Weights of a small transformer language model: 8 layers, vocabulary 1024.
Each number is 50 + 10 x the weight over the matrix's rms, rounded and kept within 0 to 99. Layers, rows and columns count from 0.

# gate: layer 5 MLP gate, 1024x256, rms 0.107, rows 780-783, columns 128-255
# up: layer 5 MLP up, 1024x256, rms 0.107, rows 780-783, columns 128-255
# down: layer 5 MLP down (transposed), 1024x256, rms 0.0872, rows 780-782, columns 128-255
gate780:55 31 49 52 55 53 49 36 51 36 35 59 54 48 55 42 56 48 65 76 54 55 60 41 42 28 41 79 55 51 52 47 50 42 53 51 30 42 49 39 65 40 56 42 50 49 38 65 44 48 26 51 46 38 49 36 42 59 52 49 44 45 58 58 45 52 71 37 38 47 54 55 41 38 67 47 68 48 48 65 44 53 50 46 68 42 60 45 53 50 52 56 61 52 51 40 51 58 48 51 68 63 50 38 55 47 46 65 55 54 61 45 64 44 42 44 56 25 32 59 63 51 52 65 58 60 54 56
up780:62 48 67 29 29 46 41 39 54 31 50 29 81 62 52 42 50 53 53 45 50 48 37 39 48 51 58 51 47 43 44 36 32 53 50 44 41 59 34 69 55 54 39 41 30 48 34 40 58 66 41 60 36 63 50 47 66 33 49 51 54 51 48 46 44 34 44 57 54 63 37 51 78 67 55 80 47 63 80 44 70 63 32 45 66 49 45 53 48 38 28 46 58 45 59 58 57 50 48 52 38 35 40 58 53 42 69 44 52 68 55 61 36 31 58 72 43 56 49 56 53 60 44 49 31 39 48 66
down780:39 45 50 40 73 65 52 72 51 73 65 54 49 47 55 62 37 44 21 50 41 48 60 35 38 42 58 51 47 27 47 47 56 42 42 47 47 50 47 43 59 57 63 38 51 45 64 67 40 63 59 38 63 48 40 55 59 52 47 61 51 51 38 49 65 61 29 53 39 46 38 47 61 59 55 30 54 37 61 35 44 49 57 61 42 38 53 50 78 51 57 57 46 53 49 33 46 35 41 48 49 64 66 62 48 48 58 57 25 49 44 51 39 74 56 62 41 43 55 49 52 47 48 42 38 61 61 47
gate781:41 45 66 60 57 48 61 57 55 43 61 55 52 56 46 26 40 53 45 59 53 46 64 64 42 50 43 58 60 48 65 55 48 58 51 40 36 43 62 64 36 46 33 48 45 58 43 54 68 56 47 57 52 45 49 50 38 62 65 56 48 41 38 62 32 72 53 46 52 48 39 50 45 63 49 39 45 45 48 59 59 53 49 50 54 56 44 43 59 38 54 61 47 52 48 65 36 44 35 46 52 35 56 55 51 56 35 41 40 40 34 56 55 64 53 45 55 42 52 54 23 65 34 48 57 51 48 58
up781:42 48 70 46 61 43 56 37 45 68 54 55 54 41 58 51 45 38 53 50 51 28 77 41 59 31 65 37 50 77 51 72 55 46 62 47 48 80 51 58 39 64 54 68 44 57 43 51 56 63 30 52 46 40 56 59 44 54 49 61 47 52 46 48 47 48 57 59 51 39 59 56 44 58 41 39 55 48 46 48 63 34 42 75 50 55 44 45 57 54 50 57 66 46 30 49 51 51 64 53 52 65 75 52 41 62 61 62 50 61 51 65 60 45 51 54 49 65 47 57 38 43 52 47 40 42 51 39
down781:68 62 56 61 61 42 85 42 51 45 54 43 48 48 62 53 64 59 46 35 54 38 52 51 75 43 52 62 44 46 44 52 42 42 57 63 54 51 59 42 61 55 41 59 60 39 49 66 58 46 65 38 57 45 49 41 58 51 58 39 58 67 49 54 54 52 51 39 53 44 52 48 49 54 60 59 57 44 54 66 40 51 42 33 39 48 45 53 46 52 53 72 62 40 34 40 52 29 49 57 33 61 41 54 63 51 48 54 52 48 50 48 72 55 41 69 45 48 56 54 46 45 49 50 72 63 52 43
gate782:39 60 42 49 32 48 47 64 32 36 52 51 55 53 33 47 45 54 48 57 58 55 23 44 51 46 59 25 44 41 50 53 33 32 55 54 49 63 70 51 58 59 64 48 70 67 41 41 47 66 46 44 59 38 41 45 55 70 82 61 42 49 53 56 45 55 33 39 42 52 39 45 42 48 71 59 34 38 39 47 57 64 54 37 25 46 67 47 50 41 57 52 51 49 48 37 53 44 47 47 62 53 37 36 66 40 70 57 46 25 48 61 68 31 52 71 45 52 48 52 62 41 41 35 39 50 53 40
up782:70 44 67 46 49 45 52 49 58 44 41 60 38 45 49 59 71 42 55 49 33 30 57 61 46 55 45 50 38 44 57 65 47 53 56 61 34 45 34 59 33 54 31 47 44 43 61 34 55 46 56 66 47 61 59 43 38 34 36 49 52 48 65 56 33 57 57 60 57 61 50 55 70 62 48 38 58 60 53 58 62 49 35 54 66 69 46 45 52 46 46 38 59 46 61 59 39 52 42 50 36 48 64 58 45 59 54 27 59 51 46 52 45 62 56 36 51 51 48 48 36 56 53 66 54 57 37 50
down782:50 44 53 47 54 37 69 61 53 32 44 43 52 36 44 50 65 57 40 53 52 46 44 60 49 42 41 54 25 44 55 58 49 62 52 49 45 46 39 63 56 59 52 40 67 57 55 60 40 44 48 61 53 54 63 60 59 44 66 73 53 41 53 60 33 63 53 37 59 35 42 44 53 45 44 53 56 58 66 64 42 46 46 56 58 70 52 57 39 67 55 66 48 38 66 58 51 35 46 52 37 43 70 46 47 50 45 52 56 47 48 54 62 59 58 66 54 50 54 52 67 58 55 39 52 42 50 51
gate783:57 28 48 62 67 56 34 44 50 60 43 56 57 61 49 54 36 53 45 42 46 60 49 42 62 41 59 44 48 41 54 49 47 46 62 55 56 58 46 59 42 36 52 56 46 38 49 60 46 55 46 54 49 47 53 76 30 60 44 61 47 48 53 60 39 31 43 44 57 62 45 53 54 55 60 33 41 79 57 42 64 60 55 54 59 43 48 52 37 51 51 65 40 34 67 62 51 62 54 74 47 52 53 37 53 48 42 42 40 58 55 37 62 44 58 38 58 38 49 40 44 50 62 44 36 59 57 54
up783:51 41 30 36 56 51 42 37 50 54 47 36 48 44 43 64 65 35 52 35 53 61 51 65 52 47 37 36 47 43 36 56 43 32 57 46 47 44 70 53 58 51 58 50 48 48 55 48 50 47 54 47 55 59 52 53 59 62 44 60 58 51 47 40 39 48 43 63 45 65 34 61 42 48 53 45 42 42 38 25 57 51 31 63 49 47 48 54 59 52 46 59 31 48 30 48 41 72 63 37 60 35 66 43 43 51 50 55 56 58 33 32 37 50 42 44 56 59 54 61 45 42 58 53 56 70 38 57